config.toml
num_hidden_layers = 26
hidden_size = 192
intermediate_size = 960
vocab_size = 912
hidden_act = "tanh_gelu"
norm = "layernorm"
norm_eps = 1e-06
parallel_block = false
init = "normal"
init_std_o = 0.00338
init_std_down = 0.00338
optimizer = "adamw"
beta1 = 0.95
decay_shape = "linear"
max_steps = 6121
Each number is 128 + 32 x the weight over its row's rms, rounded and kept within 0 to 255. Layers, rows and columns count from 0. The size above them is the row's rms in percent of the matrix's.

# layer 10 attention value, 192x192, rms 0.0526, rows 68-92, columns 128-191
size [ 93  91  88  83  89  87  87  84 103  82  80  95 103  82  84  84  82  94  81  90  85  81  85  90  75]
[[133  99 159 120 128 166 148 156 163 136 137 158 157 120 146 109 151 139  41 109 132 129  95 107  95 112 150  75 109 204 106 104 162 121 102  75  99 134 151 231 130 131 127 141 126 130  90  98  71 121 147 159 147 174 140 110 109 102 115 147 160  85  65 193]
 [110 118 162  31 140  71 185 153 125 128 165 117 183 127  71 108 144 114 127 140 134 134 163 144 156 100 116 138 146 108 138  93 134 128 152 177 151 116  92 144 123 132 141 156 117  78  71 139 163 143 103  68 122  88 115 169  57 126 124 180 131 128  71 111]
 [109 104 144 162 140 136 143 149 131 146 118 142 189 116 136 101 123 106 103 111 176 130  90  53 119 172 167 110 156 170 100 124 152 147  97  47  78 149 124 163  88 122 133 200 111 123  93 131  95 158 152 159 152 167 149  97 125 120 126 138 131 123 106 161]
 [170 132 146 106 113 107 115 109  99 113 131 135  84 132 108 130 166 127 164 115 139 115 166 160  96 141 125 216 126 158  58 141 163 134 110 151 123 129 137 134 125 126  89  72  95 164 147 170 158 130 117 170 110 137  97 107 172 162 125 145 150 117 121  98]
 [ 95 149 134 118 190 131 151  86 116 120 125 122 126 113  89 122 170 142 162 180  96 133 143 138 130 112 155 124  98  70  81 124  94 119 114 161 123 111 104  79 146 179 164 119  85 167 138  96 135 176 146  85  83 146 114 110 104  99  84 205  91 160  79 105]
 [123 152 147 112 118 125 163 109 111 103 130 110  73  91 156 160 144 123  93 139 110 145 160 151 145 145 124 171 144  77 139 108 109 137 142 155 103 105 139  90  95 116 108 153 159 129 155 136 188 142 124 162 112  98 158 169 175 143 112 113 110 145 118  92]
 [164 113  98 201 124 188 102 184 138 138 120  82 142 103 156  64  86 113 117 129 150 132 100 125 130 134 139 120 111 128  90 133 131 152 100 133 143 138 160 128 111 167 170 155 133 113  42  99 112 151  96 138 182 140 126 117  86 144 125 131 169 128 157 115]
 [130 100 130 121 124  89 161 116 164 123 180 104 109 122 135 176 139 136 187 157 131 161 121 132  89 149  96 162 134 111  92 143  55 131 134 119  77 148  63 192 147  83 125 118 104 135 170 137 171 144 132 114 109  51 137  70  88 114 103 174 129 146 106  69]
 [125 148 134  77  96  93 130 150  98 114 150 139 137 135  93 145 170  94 132 141 129 151 170 100 156 124  98 142 168  72 106 128 144 125 188 174 172 138 101 114 101  76 124 133  67 118  86 138 165 148 145  95 110 102  80 166 130 184 106 115  84 150 114 144]
 [139 128 114  68 126 139 132  80 123 137 111 230  75 100 137 135 125 137 130 120 142 140 122 151 170 153 104 146 136 126 167 127 129 117 120 164 184 125 166  89 120 164 152 165 125 126 147  90  73 148  91 211  94 165  98 210 122 121 123 143  90  99 141 109]
 [ 93 113 156 126 101 151  94 148 140  97  79  54 116 145 134  75  82 133  73 118 124 164  85 137 125 156 135 109 142 147 100 132  92 131 112 115 168 155 161 134 113 127 126 135  56 146 103  95  87 121 108 140 151 198  86 186 193 131 136  93 172 160 213 138]
 [154  95 138 147 128  93 152 109 150 129 149 110 176  95 126 100 137 152 128 184 138 116 131 176  86 127 118  87 142  78 150 140 138 106  84 162 141  92 158 158 139 151 161 163  97 133 101  91  39 119 126 117 152 122 108 123  83  90 100 160  81 113 121 148]
 [133 129 127 149 130 129 123 102 129 117 152 113 133 154 127 144 184 118 115 139 117 119  75 102 140 148 158 112  87 150 133 129 112 128  73 124 144 148 163 152 138  79  84  60 103 140 131 126 140  86 102 139 139 122 113 166 137 122 222  96 136 108 160 150]
 [111 121  91 161  84 164 112 127 153 146  90  88 148 109 128 130 135 151 126  95 142 120  54 150 129  83 178 154 121 130 137 127 118 120 164 136 145 110 113  67 158 110 161 105 108 119 101 138 131  89 149 166 130 123 153 151 128 140 144 105 158 135 167 169]
 [169 174  89 137 159 124 142  87  55 114 168 202  81 127 140 212 106 138 167 109 128  95 175 150 121 131 110 132 113 142 171 144 127 130 150 154 158  88 163  71 172 149 167 126 163 125 218 149 164 157 111 168 127  85 106 158 191  78 120  99 116 131 203 129]
 [140 166  94 195 107 119 142 153  81 154 145 134 116 102 159 123 140 132 140 139 126 121 122 150 184 117  88 158 152 104 108  67 167 122 131 174 142  98 135 149 168 101 161 148 129  89 102 136 174 183  76 134 119 165  82 136  99 166 105 172 109 150 178 130]
 [102 143 159 140 133 151 121 154 134 146  85 175 136  95 141 133 112 138  93 117 155 133 118 108 140 133 171 116 149 126 162  78  92 121 154  65 107 147 113  96 155 119 136 170 203 153 111  89 103 104 169 173 134 187 134 119 138 107 153  98 139 127  71 185]
 [151 159 114 150  82  71 123 142 135 119 181 176 147  94 162 136  59 124 157 141 104 138 164 191 144 109 112 157 142 143 146 146 129 141 143 126  93 106 104 163 185 143 157 134 110 113 124 143 166 139 119 120 146  82 139 126 118 132  96  86 160 144  73  38]
 [122 104 106 186 118 119 139 105 173 174 177 111 185 106 161 110 125 142  94 145 160 128 144 121 114  50 130 205 118 157  82 119 168 148  97 119 166  79 145 174 160 121 173 141 125 146  81 121  73  89 156 165 177  89 127 163 126 157 137 134 144 141 118 134]
 [147 128  95 177 149 152 122  68 145 118  98 103 120 135 165  99 104 131  67 123 138 111  76 123 117 133 153 117 103 171 164 138 130 126  69 119 120 127 218 151 122 152 135 112 195 153  99 136  96 116  87 190 135 133 162 165 126 161 139 120 159 118 188  85]
 [185 120 133 116 124 126 116 173  99 136 136 101 107 142 122 116 190  91 160  95 112 155 130 111 172 149  86 116 123 118 108  88  90 152 165 140 179 164 141  93 104  98  53 142 104  90 135 134 184 125 117 163 106 164 103 131  91 204 154 110 118 114 154 117]
 [141 158 198  30 177  92 100 131 122 139 109 115 129 136  79 126 131 133 169 126 122 136 100 129 180 135 100 134 139  88 123  71  45  94 181 106  90 140  97 141  95 150 140 151 129 104 182 151 167 120 137  17 136 154 123  95 175 149 158 172 130 104  86 143]
 [105 143 142 106 131 112 132 118  55 127 136 198  66 104 141 205 205 116 141 186 130 157 197 134 162 151  68 143 160  52 108 145  87 112 184 126 140 145 102  99 118 115 116 152 144 142 175 132 173 154  90 143 102  88  92 175 135 138 119 135  96 155 141 177]
 [154 131 164 162 175 148  99 133 172 164 104 102  97 145 147 172 188 142 135 151  58 144 152 102 136  94 107 132 132 133 154 101 107 141 131  78 129 116 137 144 174 113 121 172 194  97 140  96 125 150  93 125  99 108 114  86  93 105 133 165  86 164 251  88]
 [118 130  77 200  92 175 123  88 125 104 112  42 178 113 155  97 157 126 115 140 120 107 131 158  64 189 125 105 145  55  88 192 118 149  79 177 143 169 138 120  70  93 114  95  91 150 117 112 156 118 140 126 117 125 140 132  88 134 180  98 138 186 133 148]]
# layer 10 attention output (transposed), 192x192, rms 0.0525, rows 68-91, columns 128-191
size [102  96  90  84  90  89  96  87 114  86  89  95 102  87  84  90  81  91  82 104  87  78 103  91]
[[168 148  89  86 133  97 131  65  98 113  92 136 112  77 144 142 120  76 162 116 108 132 153 196 122 150  98 119 159 110 123 102 121 135 175 139 142 134  93 117 145 134  97 104 147  83 196 182 190 134  84 130 118 134  94 135  99 177  92 165 117  91 122  63]
 [ 85 150 122 158 162 125 117 144 159 129 146 152 138 142 136 106 132 192 108 115 101 168 107 127 125 172 147  98 116 176  99 115 126 141 142  52 172 172 134 154 151 197 139 126 126  93  85 128  69 148 141 201 111 132 122 124 151 141 103  53  76 183 195 156]
 [166 156  94 142 140 121 155 127  97  91 133 166  89  98 136 178 142 159 131 135 102  83 150 150 113 131  79 112 109  96 118 137  98 102 163 153 138 110  82 156 141 123 125 135 190  95 196 147 133 107 104 172  96  85  82 161 131 208 132 180 116 118 139  78]
 [109 124 164 162 138 119 122 164 124 129 143 132 158 152 134 109  75 160 103 135 157 185 108  90 190 116 177 104 118 108 176 134 120  89 116  64 108 135  73 126 139  85 156 182 128 140  85 131  98 114 153 108 117 115 190 152 158 104 132 136  91 117 124 184]
 [154 121 154 153  74 104 151 167 186 138 136 130 120 112  99  98 144 157  91  99 136 126  75 140 177 128 143 159 135 158 145 179 161 136 128 116  94 165 111 154 101 157 151 131 108  74  55 133  97 117 128 125 128 150 143 135 152 140 141  71 144 133 125 164]
 [131 111 138 152 128 187  83 147 156 141 150 113 135 167 119 105 120 104 132 112 130 133  86  79 107 130 129 140 121 156 160 116 133 147 112 154 163 124 130 127 109 123 132 132 116 171  80 111  90  95 122 117 189 116 131  96 102  75 156 108 154 146 152 142]
 [116 100  83  81 148  72 158  78 109 113 118 121 129 104 104 179 149 101 133 109 127  80 128 183 138 118 102  87 144  84 125 109 108 102 143 153  99 127  96 141  99 105 113  62 167  85 163 164 168 138 134 146 103 106 104  97 123 136 107 167 135  96 105  98]
 [130 159 156 155 169 131 151 163 106 129 132 131 138 154 115 129 123 123 124  59 114  60 116 104 170 158 161 132 148 141 223 124 139 116 134  97 129 132 126 160  89 134  49 189 165 164  57 101 134 101 156 108 110 159  90 176 147 125 197 135 172 145 168 154]
 [ 81 128 147 172 148 135 127 169 177 120 174 133 131 160 119  98 115 255 106 151 125 159  98  94 115 135 155 122  82 165 133 133 128 116 115  72 132 144 152 136 154 188 156 156 142 133  77 113  59 130 116 171 141 117 167 122 160  93 163  84  93 169 181 168]
 [ 54 116 160 120 149 192  95 131 155 191 133  94 141 181 110 115 112 152 158  72 100 155  71 145  98 171 148 142 136 165  72 124 114 164  99 133 124 151  94 138 170 109 106 112 114 132 106 184 124 142 138  96 151 134 129  99 100 118 119  69 100 143 140 135]
 [124 119  45 124 147  88 114 129 123 137 123 140 147  88 102 123 148 164 194  82 134  75 144 199 147 139 106 108 177  76 131 106 122  98 110 119 124 131 141  94 103 139 122 105 178 111 151 196 168 135 147 135 115 157 132  93  92 105 116 148 107 130 107 110]
 [ 79 169 160  22 164 163 130 132 132 158  71 109  71 165 110 106 121  90 146  65 114 129 114 174 142 163 124 135 114 220  80 131 140 158 142 123 106 163 104 122 131 116 127  98 130  81 100 149 195 137 163 140 126 154 109 117 105 101 115 119 137 160 120  97]
 [142 132 149  84 134 128 124 105 116 130 130 151 131  82 136 134  88 138 160  91 173 138 165 113 126 133 122 169 101  95 137  90 131 145 139  85  94 124 103  98 137 119 111 178 146 214 154 129 163 126 165  85 146 188 139 134 112  92 110 145 111 178 158  93]
 [153 108 151  93 139 112  93  60  96 126  97 156 113 167 135 158 126   0 100 143 142 133 184 130 166 148 102 130 151  90 130  92 142 117 115 140 140 127 113 157 140  85 105  92 148 110 192 113 150 146 143 107 160 113 156  88 115 121  62 159 147  57  85  96]
 [ 90 119 162 115  85 200  79 126 163 178 139 111 136 182 159  82  92  94 118 154 130 181  79  99 103  96 130 178 123 119  77 118 134 138  95 149 128 121 128 139 120 112 116 103 103 200 102  91 105 135 105  72 136 124 143 132  88 132 132  81 151 142  89 129]
 [ 82  40 171  89 119 126 124 129 159 137 150 146 161 134  82 105 140 129  84 152  99 134 104 112 133 115 151 118 105 131  88 130 112 135 138 133 120 164 132 150 122 191 157 104 105 132  93 131  69 155 116 146 163  93 198 135 158  77 124 105 111 139 119 169]
 [168 126  99 157 104 131 110  93 125 122 104  96  99 143 158 165 133  46 136 158 122 100 136 162 129 149 101 133 138 155 112 171 135 123 149 172 137 105 137 146 122  90  96 141  92 106 204 168 160 137  79 131 119  79 126 109 124 141  96 202 180  51 125  89]
 [127  93 118 143 122 138 156 123  67 117  69 171  99 123 161 157 138 156 150 183 127 141 101  38  92 120 112 105  91 121 139  98 136 104 189 142 169  99 154 134  85 130 146 126 138 155 133  48 110 135 153 130  66 136 100 124 127 145 157 135 146 109 137 181]
 [115 119 141  29 140 105  85 113  92 124  98 122 134 170 123 141 100  74 175  67  67 170 140 143 120 178  88  95 190 113 139  62 123 149 148 195 109 167  80 162 159 142  91  61 114 106 174 119 189 125  77 109 125 174 135 132  93 103  87 138 103 111 125  97]
 [156 116 105  72 116 120 113 105 101 133 105 114 130  84 114 151 141  39 160  71 121  86 169 167 111 116  99 134 185  85 129  84 120 141 132 194 125 111  78 104  92 100  89  97 114 125 193 151 193 128 126  76 150 138  99 104  68 123 103 160 145 106  79  86]
 [ 70  99 122 131 154 135 179 149 150 121 179 151 181 104 133 103  99 180 113 123 142 144 139 122 125 136 191 115  83 155 116 103 106 121 104  75 116 107  76 146 166 155 173 141 161 197  91 177  85 143 146 121 148  89 175 155 177  68 112 137  85 163 177 151]
 [144  94 123 219 104  96 180 170 147 112 146 168 131  97 151  88 183 142  60 116 115 113 188 109 129 137 155 110 111 136 121 172 164 155  91 102 143 149 128 142 115 178 151 157 132 128  76 119  64 134 126 182 138 123 152 131 130 119 102  75  81 175 144 164]
 [ 97 120 148 170 141 182 127 186 177 141 173 116 140 154 135  86 119 236 100 118 118 143  61  92 108 144 157 142  81 175 108 161 147 121 107  93 133 151 169 142 148 150 130 178 133 155  86 120  49 133 143 134 138 126 163 121 135 117 167  79  87 174 155 147]
 [113  60 111  63 113 144 132 137 146 117 200 144 155  71 101  77 128 164 128  95 109 108  96 128  59 167 158 124 148 131 152 122 127 196 154 156 173 151 115 150 131 162 116  80  96 170 120 153 141 122  81  57 159 112 158 181 124 144 137 107 150 108  35 120]]